{"n_layer": 14, "d_model": 128, "n_head": 4, "n_kv_head": 4, "head_dim": 32, "d_mlp": 512, "vocab_size": 2048, "activation": "tanh_gelu", "norm": "layernorm", "norm_place": "pre", "norm_eps": 1e-05, "positions": "learned", "qk_norm": false, "attn_scale": 0.177, "bias": "all", "tie_embeddings": true, "parallel_block": false, "init": "normal", "init_std_qkv": 0.0442, "init_std_o": 0.00833, "init_std_up": 0.0442, "init_std_down": 0.00833, "optimizer": "adamw", "lr": 0.00178, "beta1": 0.9, "beta2": 0.95, "weight_decay": 0.029, "lr_head": 0.00681, "grad_clip": 0.5, "warmup_steps": 287, "schedule": "wsd", "decay_fraction": 0.611, "decay_shape": "linear", "final_lr_fraction": 0.0, "batch_tokens": 8192, "seq_len": 128, "doc_mask": true, "train_tokens": 120300000, "steps": 14686, "dataset": "wikipedia_en"}
Each number is 500 + 25 x the weight over its row's rms, rounded and kept within 0 to 999. Layers, rows and columns count from 0. Numbers have three digits each. The size before them is the row's rms in percent of the matrix's.

# v: layer 9 attention value, 128x128, rms 0.128, rows 51-71, columns 0-127
# o: layer 9 attention output (transposed), 128x128, rms 0.118, rows 51-70, columns 0-127
# q: layer 9 attention query, 128x128, rms 0.143, rows 64-95, columns 0-127
# k: layer 9 attention key, 128x128, rms 0.14, rows 64-95, columns 0-127
v51 098:482477482483474502518492513509531489456501489528502544468481523490527519459492479459491507540500463467484515508477469532489490437477540499512506525512491525455484530501512498468517539497492515509503469489500473523483525542481503510480508519503462533543525502521450512489477504501585471497506467493508565500471491497511537499508496497453467488527537502480459501504546507532484483489504
o51 098:493495534475482510498499510519439500507524505492522497547537506520507465490471498536513519489504482483506482534559519489505496488551474488456486517512504552528507491508484500549451441453539473507501514486488463503501483482530483519508505479493544494472492512477476536530500445503481501481491497495506469497479497484476502457510558554508488506469523524497515495495506526488543439501472
v52 100:527497477515495540530511499510507463508526492537516550500488506513523484481517523507467510513503495478493470482528501506491502486509480517458516457511466487511478493499494484508494510542520488462513476478535469489512521452543508484496502511486468516500502519449513458519504495505504517502442512508458486486467477504530494463527553490542478567529459419499519466506458493525536511523531
o52 096:510502498522534453495486502460486470513503479476491523498460491491507479549558505460545508479488534526505521490510542530488492539500475493526473526502496508453523506484513452486492518457479462492510501497488542527478499518499497464502481502475529462486493480510532465492522575473480495488541495503551507497511485477520531480488445521481540453496504553497510511525530475509509512478496
v53 100:488479536528505536534470464549490494495525542493512506450509496491526520515480513485485514508503463489488539472538496510503513487518541493484479470489474522474500524527521480448521530497472451518464485514460503532493544509449457478475535508495460479490589541512489501478471505500527488481500529474461501457464500496525490486497491504491466488505532491480500477482478480480514505483517
o53 097:462499498450478472496512506457510489485517512503480504539520505539511456466488458495471525498485511552505471496537510470468471551536461511539481532534508499507499490487523514516461464503522491510510520506488454475541467536481523514552478491496518500514443486489517494498521446459461549513486484496492486531524488532462493521511513548498513456487512502507493511493517502507536514477512
v54 096:489467489474473524488470477530525453479491545519516509483495505494532540504496509474490543498498527525482531493543499525498512482507516484439490482554490522473472508524506505465500528524493507475433479505541492491486509497508499449506489504551491532505532509543459516466500497505547440460508479509493506539460453497481521527477534516505522517501536497473496524480483534508494493470501
o54 094:478510537502503476520510501472465485500490479531472496532501529509497448497493504510506520503505477504473501472507518467492471477533531509531497548474484530501478497478479548526491484478506452519570553535505476545512519502516477532492478515478494506507491461461463528487496541482492547541485481509523491501486535543445492465498524480449472495482457533518491507505516515479525458510495
v55 109:528541535494500504509496492495508500516509460456529491477486468475480490515506485529522500480477506536478553455522519494481494522539491481483454500543498541525513465477493488491476507528451479475489502469490515456496510498454503450501529516484512476494469521520522541474493501495517523478554479509466506494489485461497506496560482497502535522462526490539503503497512460573507520493458
o55 107:485479496529489500477470496518497454452517521560499447525494477494514503486536504497477556499505519469532493514472461530531492495478522507526532537498510419487451508495493501514509500509521492519520497531492482537492474470512502502504512446529491489516514496491520471507507519445491459505478496521520485532543498552503458525504487503491470458522484494499541516547517490469533496475508
v56 101:513509501505483482511509512500485541451510503437490522474499476493458514459508469533503481552501513547481489495481526512451479493536519496494415494500523487501489499497485503511501511523446517486481529505504509501524521498507495499468523501495517505503492503564507529445523504495450460526543534504517476482508525510513523464556491505473482490467499546504539494518509468509479501525453
o56 099:517512490487495506500455491496475502502499499551495483498485462493521517519478496471509546481486496459538495499499477483516481492443537532510560496524482450551548514469439520495512491510530479474510484501519468474459506494515482524483502482509528505498503469491496487515510506478511521489487467466478510490544470516542464561514508528544493516486532461492511498504471559478499472506550
v57 091:497538531523550475535516537545479521511505532479512463481463476523502504513487481466480450488505461515498486527513511488483505481536467507515480465453496477561539493499506488465448508493488476514499480541463517507522489517502503496493537496427508439456466523476535479496495494512499557510494508497485518501481492504484495501497478491501456506468511536492520470511469467474513519508484
o57 080:507456494518463526481497466515511494490515511499482514511542453517492493518544488516466530497467520494518522488484494472482498566488495489529515487549500493503533473507518447519544465526428523487487496424525457483519489529493522500529487477536491514534501498479510509488516513495510454474501520468502478509515494502503485500503476488489524437504510487535466509493519484538485562484513
v58 102:482495491495549506486490476529560470514512505468507519539507495505506503537523503518512522502512469518485506497526496532540481503460504521468451483555512511507476489498512503522480485531511474488496535475457532479461518552471506469497483546498467527475495513474478472518491497514465509460483523495488514548454537476474492467460513488524471464534456502525478489464526498555516494476494
o58 101:504463525505458520530513522442503518518487511524539452487522559482523493511509535504506492452515522493479488522465485475483464518546493498506523518495493518476484563503535503476522492525487501513522474543515485506518468507473462490547510466486490498518485499519499498505494516462515475516490518529494520469478466498534537537491472535432491507495486509493511536510504454475504447480456
v59 089:477504541547522530559512502453497509496471536553530433530498474482468532496502479468510489485491447544505504487499526476498497476512497479553457483507487458511552446503497494511487500513485477515519486524473508510531500482468537475535518492486527458466501533472519478512509491524489477520460473491511482488484526522487474506465529506498497516464516514496480523501511486455481510476501
o59 083:535514499495506505475498449535520508515494482489437565514469509472465460490529501507480511544502542479493520473463467480499504527528491481508501478526453471489509482500518469509521505511492524492481565518545500487527490517482491505493514490503455509516512481512515513466493529489496500463513517490492502503507469517500473493523505564505502463528460458532509477488472468571498503481556
v60 094:509476503517454491462475531520480467482510497534521506482506537506510450511503499532497484492442501445502516479476485507473512472506541518490565491527473475481491523514513503463522514510464477528497509461526492491528500485430484483494473489521519511500554501503495534512498505495485506475505479513507553509482472486534517557514505498516471491561552535540497521515477499467475488487518
o60 089:490489472522510462507502489520501510484507493471531469489480509486522499470494475499518512490540482523470461516542485547504512518540495486495476541493554541504517452544463538530445465514519475481492522523491520483496539540520467547501475515522476483461449504490506490484466480494522481473508525499487494490495511543446472470512542500497495538477527465472487515511535477498539515485484
v61 084:514516510499524470514509506520519515539517510461494483500438492480471561510479531456496508527531468554489486525500514509518514508503523487515458528473518504525492478493509479496445509493488483535541494504479515517458490537485519526468554468496491464450451511495515489504463494509523518472480518488489504514456543515474481493452485492487423501469484490489502469471507493517521507524489
o61 085:500459505470436491500515497526477501493496536524492507517544489521518487490523477511473492508482535483513514515490511483490484505462497485486537480539518475512523538481535452550551484493459525499478467497514477497501470519500522493556536499487505512533538510500501503506516594478510488500479480477510513460468487501508497520533461531498544464493481491544464512506490444485496496477481
v62 104:526492517490489510509469480487538456461498533509528518455495481534482530514479517455540557499542491476496514511487483529492514451463564526531505459521538515505535516519508484479476501489457504529500482503480483502514512500476484469528489462509486498509561517529466514479448507517520459504536473485511557502470509483491505493499498516482491525494514481537534493455466505494484506475517
o62 100:490508497496490493532487544536472516516487495485503489552478524512538477467491516523494489538520501526479489493486533467475490506543490483456479540496459519527517480457484502561509478500526493459498536486495455538560491538488524551505496508498523510480486479482501485510516446464498510506473511525487430510520476530468483519523520490485515491496501511488489494475563516491505454496471
v63 095:499508513468525514481515480486557527518517509502475513508525501485507507477480499466472514493533512517450513504546535532489505489498525506494462518506475494461521498472507489489442508514539502464532534488498482508500514490496527527481528504487482465502512526509481513495529512546538516533458496524526535519447542469532483451509518492446438485488463451513499510536556512519485488508510
o63 094:526494545479508493525509519490445500478500523513498502492499507494508474534533478506537539500475505440541504544483486493505488491522486470475560488490481497481455494489520454520539473512491535500504478526502478494514495497492492501543524520482486489523508503486528511548471427448473521473542518495515514474503443484489531506484526536531524494466510560477503473505494479496487471469484
q64 124:499540518496503484554531559538470508495502502489537511502460501459482459467479506473467501486540441518492522524514505495480513480563559487487480489448470528496491510504490510504532508523496514481508465519516488484495521466487493507507519524501512504479487510445494488515524498546536531528493473497489493508484504499503513506471475499471516556555511506439521503504468468509509505487455
k64 119:506497536480525490492518525522500546486501513504489508511486583491474482516493482515471490498525479543484473500486486536495513500503531514493490503478518535489510513478491531498559471520498546447492482540491502518491524442503482502491491543475471513489490520517434491497486514506532521503512518485494504490517520515515486529476482485484515532518487518517526498446439541481523418514460
q65 120:474497530519493485506524542556530510479479500474513518497582494523513494501492471506446490489531491508485473451527494486483483507508493498431458469455480493526486503492481489477517522476496535482437567478470486491531522486518510523494511486480485504458503506497523507512512497465508512493452477483485501534547511478540498504517503534544506515505501531503516517502498543517504498524456
k65 119:523500488507516523469484502557519529515503495471517498536567486502516512493503518497471456491501459472526508501472496520473531493505535506490493513507501459481503495462482490505493495493538518515506546457477454482542496489510547493488467489510496542521507480494497498506476577493517509519452477513521466459514478475478491562489480491539529446480549500519515472470473526510496488492474
q66 113:498540526470503489493545492478478521482494478551481460537490556486502477478522497486468525506475495515478512524511479504515506485541549479554545478508502487479542490453490463529476478523543500526508478482534478514484540454497486525485488503509521555475508504500513498528492498480489504511515470509460480508541503489476466470443523531538492507498477479497499532529518518510493460538527
k66 112:494505503496481490497496478498506530478527511501507509509492537522479493524499502522489504505502511533529472491507515488517463493485505442487490518491507505518484469504523538501483482536514517522485501524481490473508479512508453505490499505504473484496471498477460503501527687464499509475495502470494466515520479498495488492512524525504482470482500518492458486520502507506511466500510
q67 115:529533523517529499519496527493476495513525525492552509539504492522522534529519516514499502494521484481521483559492480473475480495498492466509514510489466496526482509491490473485516531507497526533471465472501476467541521424473504484528488513478503496525514545479478497503470487492490502550483473480530445524524462509553468491479481517512498513517500488478491521572487487486499477486429
k67 116:530500532463463533504491501508510526496490497467482504516535526550494494513527488460503528538509479466524500543467467546521494481510500494519530524517523465526520501501462477485480490498494510514435488536497475506501491485512487514503518523485496533475490477546500482491473587482516549498481481488485501537508468500491467498502466456449530519497465487483462514507525530499493444492480
q68 111:508484540532480502532481511506525512506506504455497536472499502534482529512492498500477450507511447472476525469521475517456514488550525530429495515480508519553474473501475501507491526512473510500479503432502450544501504512487533466501460490440504514533518516497479516490488489498502548463505487488504480527525538478523519500493482516473490467495508470475557520493526481495517500489505
k68 109:478520487471489523495525480484526516489524509486518458528535518512500462527494479484523486497461477499485547459513461513467534506471492514485502516504503487497535522495457489524507524498532503512529532491517500508517502523465521486517509503536464502532508438486483511443470533495552525479500532516539486478448493474504492509458468499537492518450558536494505549463520531489520477517487
q69 112:493488477527508518467491494470467524477497494511501504476552505531481528541510499518503477501490474472500516503516502487522490524477505501481487516452493470502468503474480517541495503511503533495487492493490500511524506529483485547445485477511479544509519519503497490564516509498461475475476534485552412425484528471483503505502512493489504463492469535489513531482516472545564498511509
k69 115:481497472548468495485505523528497496504486491504488509486536507519518521511508502521545518503481494528512522486531423504545527508495513520445513470492519470494465453549517492510502511493499482515513515514498471513497486489541507538511511495536507494504513450482459506551514479500491479421484482558508473494462502503463500497525486470494501459458511505492510478509496477501575532520493
q70 113:447496468531536532535513472533481438506525443510461493483483526524515524495455506474512526496505538463506497476546509509485510527513512491528513436506534498528485478520452469542498491516503527447516485522525510535498496497501509512538500519519488515497467472476550519515485493500488516492490504503491508499520545476510513511513528530516517534483515488471489459482431518484497486532489
k70 110:501507500517517496519486464517487487489538517511483478487492522500484498478454493540484494491517503497501511494522487488508482510489514476474502532513504475491518496496485505534499490543522521482465478521512490458505506521521503498497487469513543505458479512485478508509568661514540476491508560503476493461508479491498521495507516473524530490483503493513478485499476489503471506501534
q71 114:531475484491487501455484536464515489508533527492513519541536501529504449463530499476464504509468465539455474499472546517518463522483474505514502534478483499477474506499526517492526500519562518528503524497450530491476519512489480507471513515536484513519504519458488518504479490487496517498460432490535494468458536485485475475493519493487480517501491500511489554462499519528525482503547
k71 113:536493468476468505479458480475512492515541467479513524501492485494505536447551517511473493489479486510475486448494490467509530500544510507476516474489489502514500516497547497496485488509528508497530531519451495505470514481500529515482510536499492488522547496541484513491467476449466516445510491500496513522514496504469481499477507614507512504491510467529510520495491480475518448488502
q72 130:503505484533473491471495481464485486524508489522456482480558493532512486522508504533481501479525556544506484529450465460505483489489450524539493503528526493514519492501485471528499464502495538524510493494533463521481442476505487511546495525546541468512477521514474479529509483499450507526478497510532453519537514532476492502533515501511501503518523506525470511549482510470509481473522
k72 122:514504504490464503517512512480507492522488515494512485523521506538540486491542481500490521499501540479479510515506539498527488520535474455541521508511499500503515494510518446482480531495486444514469508479511468498494493515496441506550531486486535474441479495499495482523534547482499478514460520546463467493518452504468505470516517525499499475539462463502501493552542502526504439474497
q73 123:479485510487515505464491471536520507493496486445523454523527492512520564520492503516528534535473503474542463521506463472460530527495483494484510501538465487492552492477461487475508519517504512515501504475461495496506482473487497487512516505456483532501511479478544538484474501457525499516483534492481512521449476552507460518494504548499524475542533521489475477526492491489510458539505
k73 118:539500515487491539490467504519504504499536500534483499520506468539488508507510476531476489533482486465555528521509511485499471487495511477493502480508545493504511489522458496477475507509480507509495504506515468479516488498506511518495497489493497523517485513507529523501493661481507479477488505480502494519490507498498503502501499438496503524447507473477461486517501555480478544495484
q74 126:483506530503489471492477513451509534494510509510493529487500489493454448462508460533530526505492535512491490483508519520460469511529464518508523449540529485555499492535508540518438505539522489499513535478490505497508487511505508483512507501488459469556476474509478502499498495482495549472517457523520519482522511525440484492472525475536472500495456524530486476519461515471520523494503
k74 121:499475508474475497487502484475481510514501508499522523504463480491526489492475491455469472566524487478470568496524525496465458514503480511490507546492481495506459520502534507516499506450524471513524500502486516490468487496484470485519487485477515531496536489507502499497521377505492530488498501470503491509507524491500496468489529560565495503514551513519500497503525494474508477489515
q75 124:429547473484512473518495533475492516442499490497502528494486551498497462544486482463503509493486512537449538516544512507539483493522524470496499505466489539501506490532490475492486467482513525559511495481486508514509500509471502473489524519490499507466487501489504487558483515513512574489490438531523505522501528495508513494461477534511513511496508517482514499478464460528499463470500
k75 116:501506511477501507541486494500494509499534479488497510486501551490507483501497497503474491474523515495534491464534515491503499482530517480496495494503552519480510497517534543490495485522517517528512496518501488512507501491497497493467477497491508481498499510502425509490505679489531532453504516485509473470490490483489485494455493482530495477475503510497481489499495492508501478498521
q76 129:532518510532503481519533477537496549517505480484454447518469491491506488494523497464468495478534465548477470502532481511511504459489502487509511533477511503480498531460527503562469523514529485453505502493530461531495503516524484551479492496503458502490524486462499490463475506493525515541462475472478496520534521540497518488507461496470508491490470487487433539517523514496501502516471
k76 127:479565493482493455509507501505495542494478507519498514515499508550485531518484505499502504496512479501463510495483520496505524534468494507507489500506504512485510455446521507500492504545496474512502548514529519514498474499464478496504456504504419545494471506485507535466463474481489484513528480490444491478540464547500532518548529526462540487499505481462495508443501488470517480535474
q77 119:484506551535526504529507499477479479466514530471476467513509500528472527576485464475545438518473510479466529478534500495524498472518519501500492562512486512500514516497493507518480495513505486469535489490553468535486475517469524488533464492468502486475505505535506529469466494485474506523475520532475503520515544487527511465520454520436505473500491493492514514500517470484475495514502
k77 114:452537493492514484564520476494507486520556497496492502513505546543525486500483550529494493472501522519470513466511511520490501522504464497496484475528516527490500520482445474513474490505500488525513535500571533533503448516486498506512490444535491488530489491477504509470513551501477517466521542493516486497454461503499533515511488446483485504497502485457488530502508545512516490520535
q78 118:538496523522505496510485545503501507478437505530515514423461490495473516506487509531483513539482440457535494493493512512512505517460509487496497495468513492523493502499489515509547533511471543522434448509474453519442522513474472491496504501479476493531496484516473497501493494506472532495496518475526533511535517513489513523448517515474476511496501528489479511492494506518537489444530
k78 115:502500518523472513512540483472533500510494464547471490459485522501503489533506498482514500516478479437526503520563507520514487492490501450502504476504472451487528497492516537515564522515481516449490490507495469462490516502462515553486486548490451494550471443506494462500513515493509505479483527508514484514511524490493511513469469492489526505487487520494472481490522483493534503439541
q79 115:496522464483517510505499437507496492512480481493465505481467494490505519515481500507538499528447524503495537491470523489507515487483489498499479546512533512503507505484463478506411481439515481527516509514486565522493496505516489504505543470469497494535515507533527564514496513492515486514560515517476553474451496517545542488480503511502498493519520503487472473491499461509517498478532
k79 111:470514527497513496526495507492481481521551482493499524523462494477526493524473517522549505522532506489545489468540527467469512472508518471502474490497495515496468493548490492467459500529480501504501493529527522525502497519501485491487478464498498450518481517487513503453527604514508483502553504515514534474501471479460509460491497486488516517478479537495482508526496463492473570504497
q80 132:495496530517516532550524475491469491462509491508551500510511483501467501532473478509524563536538524528537523543528433519506520493486533471453479524461509507492461517557480514512514504491516529469488511512502505506493476511515504500500503458484498492475493461521494488529460492522473451463495511487505505504522508514491490460489517468515517495476472543440507487538460458498508516511503
k80 127:473529538522526504483543490500470515484547516503505515451518516529478514524510509501515506497507490471486491541513474536551471514537503487498527544507491494470443503548455518500521497482522502507490484483510493452510499485509506533501454488510506502497486528505482524533496392538504502476517492486500548471500490513476534463474476450527494496480503501490538456514487499508521489525496
q81 117:514493503469519484511518443516532486505499467483526535474531522505493533494503514483490491516419530481454483471515496512508479518507502512516525493545469507473521483506540512506548519548455515438465483491468473482462512520486538517482495550520472499502534528509494473484518491503525484501489505485451481462490475483491490501498555495519545549491491478497478454476511500534483504496507
k81 117:530492463537493447494506513482506502528481518468463507468491479539475510470460523496525490513458477518505487529501510493547503497450470495491495462467487497514528504462529521472527498502512548488469496470517486460459536512554520510535531504492508530522530501489537489481483491531462473506464508512493498438463524536529470508502519532520472557507499489520483457482495509494494491516522
q82 115:499523477492507488530522407575511526491510459455483511517474486525505513487530535500499514494516500498499497528467509456515493524483468524500486483487527509519467499502514489521442523478459473451505556499455534466482482508521528466470500507503510494506492532540503535467485492508516496493475491496479535526496528503492513528506492524493516493469493508472501482481563487530527501528468
k82 116:501514494481544488507492503534485500516523491514495514483498455506519503484496506508551493497509472515514507483517492481495574476514482497517454568485496517504518470527465455492506495507529474513543557484506516495485490511510528462479463512515456517478502509483571469454465561499524479524495528482503530469513491570505498495499478494511496517492512509502497469482509444492484517545480
q83 121:518487536489505479512501535523474508498503469506511507477456532499510485498498530481523517481558524499479460510487481523522491482550495474519513514432497519514521541509497482455491476503538533492506459537510505527461484509501468524490503500512463422506478519529474470516481493539489539537494488494518485483508508509491521493508511514507533534513483486459560508509495466470523478430479
k83 114:506527520464530498508533494489497507476523485507484474473490567479511486505522479502492527479507492480492481513499515510529506492524504468506496499472514493502474506512519510514491496510504527483527496545506563504485480488480479517510476512489535515502495480502429494473505633530496490507489480512504492474496498514534508489474528511488517522516483507462502478501497451507502403471493
q84 106:504489473510521487485509463501535487487514464506476513509502495514508514518463503467528530513490486479521526540546500497498509510473506532478481495466520496505516530535457469491475499457547479518521521464467534526482559528504499538468490472530499443474493460460520502511504489539513488475519516516544498496475497509484524525536493494538449483491504451525551461521554482510493518522511
k84 104:472503513538518506503531458507492473463512497528538505511515460471502509523492517506534502489513472484526483476508497500495515510485546521472512482483508524512499531541450436522482539508483499534505512479473554507476559532488547501491501510506555499461483538490481495502456496518524514470509489512462526492510508482482518493475509510540476477453532507468509490493447457539509489532541
q85 114:511524506454485485518524502464512513498515514514484495555467578486511465489543496486452498530494487501490447545487471539522498507524532489540564475457516510465529494489526484514497492523515520527499472494485471474488526479522474526455490515494502518509505458511447461518480496490500529482480471501515504527531513494487471484489528515504500472475492488455490511511478541494533453510519
k85 115:501529498474511513490495482479510521497503500496486492498487533512460482496505482512522532491475463489511500484521496488524475482493522458488508522510519494509489499513562562496499487545527504515501498510495487465513485489464463503487475537498485512497497486488443498502509662461503508470503510448505483512511509514516497483483515542484472476496491476498482481521524482517517479498512
q86 118:505495469478541491455478456509497474480478512531488537473509487517512577478496488483476508469498483531450486506517496499506517497459535490493505537538513487498511498473498502482478488521552495515500490551451537496483531500553502530512460522469484482504569491517512532506447500454500489522464505493500497534479463486510488495489493487516534509516498480521528489461510495503536484488558
k86 117:544507434478501490488492462488518487513550504505512521501513477524510517493472508473477522521472481492505455506517545467534504478494539515540504443497492459513462510520491506490440515513537481504550490539489525529493497559531460545461479517530491493530474529505521483523517511484508494480489488517497496451482514488506518513485486527470506529452493526469496507498487460479488538528504
q87 128:487514490519440491481537491503548503517480516547509515516522519515489497456455514482468497497447469545490527499519490506501500505496538472491538517522494500504510437481516524528526468536512498510494511487531449467518481482515490539504460468464475517498474432490481520527500499495497488492478523515447543533510514512484484499533532492476474496497506449500487498489505570504497503519525
k87 121:499486499500482490500523473482484503500437523509532469526512495531462485495462504494463483510447512525513484491525489509501494485466504475512508462543495498489509484451508570525497521547497472475505535454501443470540498503485484502482503475505487523499499531460552512505534440471487490479514503451482514532497502487495497521484538565521469490508496483492525496517472510489504478543535
q88 131:451456477529531509507509487530485473457489488496517475510472477496521501479466469500467502524472527511514478517513508495496478481455496508521471449538500472491484531476497503491515553503551507481437453515503465532497537540466530494488506478469504530489468521489537471528494502522500500497477514507505508550530509447537498504537480529487512516542522459533495514495496519509466499459508
k88 127:490496472479475517530504512493534451465499501516509465476528495507510530431469520509476476484503512476523505469500532529499502500477492480517533478519512453532485488480473519482557531515523524464479481464535517492496529524497556517506533495494479524507443499500512451522527545493486537518515508513491495488524496521470482520533486463473511457490531494536514496468474498461442523491520
q89 113:545478539486507473493465479526531459504502487502467527473475505512541478511529579483477476511499497468484502472495502505464477536462501520518549507516499487521486488487479457472484507542487485528497547494483495492494510508486489485469478520518471480491544521502527541494507510447476498504541447489488531512508485501529480546516546526529498461495535474535465518499524524508495482529524
k89 112:514494511499494535499473469470518531502482505483480469530478446476488525498501465495503495498506492489500486449515530492540508486491488479505459521502482451518550518486512490507466496505468516517490557491474524528503525491514509475499504510458490501542508476486519515469495622468523487504494498499489494488534469476506481503521523517506508509457483519512447484531516498513513566476525
q90 123:478545523488512521494488504487476467501486523504551474490544481505513461533457449521506502498520501502503500534518449511487505483497544501522490520463499427514510493497482513484482522486479492491469461519530504502466535504471501511533507465488562489533510500461479493474505485519513521515538534503526524503516478478519536446466493475471517499504502507536471538493463517454501529458525
k90 115:479490513528491494466511506485497467504529489524536521510524522506536539538488501496505505519515494493439470501509493531480485543509520484524518501503494472516493541454462508487506541494491529509475426479518524480462503469511501498496498501499483508521503505512480470492501370519499506516498490517507513516512516500487497472484482499459503478498498493499512571545503527509455479521474
q91 122:483479484482489491517512506447468473510550500496459524493488495479479487459531482528497467533461510469486479521481520486437482477486508506487475526482484494478519539497490514510527507546493547488530514500486476499489470499520533497452486529469536505549533497519497455476517511506505532482507484473519542531463541570514508501530505484478478511547520460507516511513521493447494520505506
k91 120:519510500480498537519504532496535509517521528508526483542439500493434463445492521535513486507486478482497538502473496491490496543503491454513515491513511484530486583520496536496508523521500466478531534502498516516439503471499497481561503497478426490488531498505487479485465467502509520502503522509491505483456524516485512482475507507473487518516482489498521520481483508483537522457519
q92 130:507519536505456519463489514483504517503471505508481522506509492454485487521480488485477506523519474513491583501536528494478492477494535495478531469511521532474515498528496513550490453499479496500509467495512508450501509492536476546523481486465518493480475448499498523512524492505560506515492508507457531515546477483487526546466507483501524487481494530527496496464422519522525512469496
k92 123:470483501517538490493527528497487544481490497497484497499497498448525462536433502490457528512508473546475487487520520526481477495481517515518503477516497518478522491466503519499512492514502501498472468492505480487512509512478454492491492500493464508501498502519525523566532399498523492488514499466543485475530497452473521489464482546528493481513511475467504472518467514515515485564506
q93 121:503541532447507468515532495485484534501494483455522473491494493478490527511455534481558508528491522485502575479489486477490483561482463504482495535503502517562489508461500484512467465486483494483477488527501514478493489533515485504486526537473520477514487516515491486504472501486508529532541497498508518460521503505518493483506510478546498550516511460484437540483506481538486527487493
k93 118:477472581542526478490499554536510507523510491514484498506486511516547518532455481446570502503515516510489452485500499505470496466505463498476527494492499527498553527501498475502463506466510485464502504471498505487474491498544500481533480480459495496528515518527491489456490481508498498505525491473468510473540493528461505485501550489493494525504491520509456481504512485439487502477528
q94 117:449507499465473468489495512442474497497491499463496516513521574531489488498514491511468482496483541537452509522487499534516454535499483479513514495554508487519498507520520494565478444520513510483445502513514515483475481507511524488504499504489575535475483512498456488508504508492494547487488489489510469506543516490513499453494504504529509521499502485506470550497505530497501463474531
k94 118:512482468502487512528484504492502484511550534477490494489521522528532476477488474493510496486495516523501495461517488489499482476526472437513501517498527527481489498470560538499480510521540507494500475474498466467498470507492455464508507496508474501489521522487446494494518633484507526486485497503510490467491480490462484496516531516483490474503524473515463486516539480495515484469539
q95 120:480488540473476452475472464503477524467505500537561478488539496512514492572531487503499506486558469508493488491515491497485468479483559506519569494445488452506516521488495500457482545521470499547528487522486529517508544499484502501510492522475500500492500529489494488487467501515493528492527457483492533515493490506498513492457522489516517484490537506465493487522495497476440505503494
k95 116:492468543470486511475433534492514540473516466519524530505497503501499522521531502475499499460493447496480494525545492516553481525498507499525499537497514500525503515435481525459476524484510535532536484517477566498455524448527514531449486483467519512517498491514489470488494487486508502497528456509503498500506504467542503495480459492518512481490484529510465512525513533531516503518491
v64 124:474490523553524497489481494486505550457502505527503528504495518500513457514468465445517480489468503497480508498519506492486530422478507484486486495511473531474514519548500488492487497476539535466528506505517444527514500464464477564507471515545495428503507490497527501494500505496529507520509480490516499530492473516463523482489470503507495542528529480497481479525498529447468491522490
o64 126:534521534474510487487503490542504577517481477458444479482478496497479480543528494531521546531512491505512495482562475474520521524499461515463518499478515535478508495528451518512487471495493511478477497469509479479474513519518536485499501523489479516491487491490484502500508486508527499485491499514484534474498495524479477514467563530572505480450509510511482482484537460533515485499458
v65 112:461504537532509481540477520491513491472474495472516487529492516541517510519505516479555471474479514497502511500537496486491513521497488510505470454548497513505511494540507499482500461469480520468476485518499512537484490448514488472540467490532515491481465433481495474484489497502540478483536515519478507563469526463460511463466477518526540527462478521478476485480478530528477518516492
o65 115:519490495468531529491488504488541523523482484453480494455460491489488515538541489508503465498504508494473496422471478471522546540528537521485487525502494519502503539490499496485484530507499488496486514510522538509453498529476483510491516477480482521523523488485474526513498551466473512469499479521509511446448500545508525495503510472518467453469537515519552488489530466524533494509512
v66 111:505517526514512482495475471454463495461488498500517479531502528484483489453515542481530472527504511491538525537449514509496544477466472545520484496520495480540511502528480497567481460483487526483480468548514488557524493483538525483524488501500508494502473472529514491528478502467456492523490523475506524487574546500528484500473455495507497516482460491497483497484494515523491493493502
o66 117:504501434474503501486516491539537540537473499527510510484451525491500480488530493520457489479505532497506510484489496482512506507459471500509486497492515556487508514489524507433535486523527503513475550512475502504504502464506463501497510519492486488481516493513504476506548498517529510482503488500497565514452417494550505511484501506482487522492540495508538501533491497495427467524481
v67 107:451440505501530483497493496515494474492513470555461532568488494500514483549513476519490531508485532511501458496463522523490487524486570498512530489498534444501456505501487490520477497492528535452487494514513489490473544518483515492510502542464519503507499501517499530522512503490526501524486489533475490500518539492514505545484525482505465490474459557492469501499510512532449507506490
o67 107:468468537483516534488450518542547453520443501469552471480532511472523520460454502515531507484442464472487499509496471506509511494482506515497482529526530535499535532499503509487523492501486502527521448532485516518453510537485480510527499508454500471517464483479473475497472463502487522497523496510472543518487484500506512454499532508499510540507506499512522538524486522476494503499472
v68 104:501514525516489462464514518523520498494503518490490530439520500522462478515530485511513500451501509526522463475475485490458501512535511503533524490484526507548480496499474506485522533523446525514519462475505528478541487525467458489511505514476503516500469508498497503521541494509514510524529517543486459456490458530491526561537512487531468528503491558503482543514465470473493503521473
o68 105:482509456523530490528531487515487430505493480499471519498492527478524535484496484499507468504448510457518497525501475480512523483488545474466483495517495492490490470515447493517479495516535494452521510517510552522492490547489505550465483489512463488505506520506547485480466561496533481532490551496522523498503520479513497478504529577481500495527487457496504494499535483501529475496500
v69 117:505529511479454519496482487502525488522502543576523479487517506495483486498486561504497513474543478448473554480493501516484491502521481503492520535502471450511493443483486486509529522492480495520513472514530537501505499521484489483502511470496461538471537550428488486525549499509502472501516480480524452466524497533518518525508504497510506543475524510519485521486510512521511484470477
o69 118:482497510482483487543551456505458500506539522496481533516511531494471495488451479505498500518467515526548563512494510523471491490516494478497474475505477492527472502487470524493494477489494482445510541489551521496504465487470468466505512503499485500528500485528511494492472535504489521514538512515511561518508516514497480488526441561452485470565495484479524486508520485482488490530529
v70 115:517504514490478517463512485510534476506498495534485536438499491525505484469553472463516493496528501459499509497488453509518500488499475537494539530476545524542536523475509502497495528504491477487485499488452476467476459537486516484525507567451490509527551502531499468484452505509500521477517489492492496467481493522472499527530511492454509507540534480503518483459494518487554499475487
o70 113:465506528547484488526506558496497471505519513453532495531537519502481530445549545503453529523495493509510446494484493497504459474521474510521440495471499502462462480489498497518524523519494497481478524479477466494521514495458532475472483504531503545465510531534495471494517451523530518509497504499510458531522519484467463491483501492474521522515480504494504515493513534510497545467490
v71 109:485473463500462553495508494492507489529508507501467511503526498487488498529457539518467490470519504534496510494500541499473482475537506470460539490471515489450494480507500506464492485506469507551509533501562486501559512512497506522515490467501494466448504480479507508518514496543522436526479506472496489543473539518504520485522530501488494530512499517551525552493539510472469487507533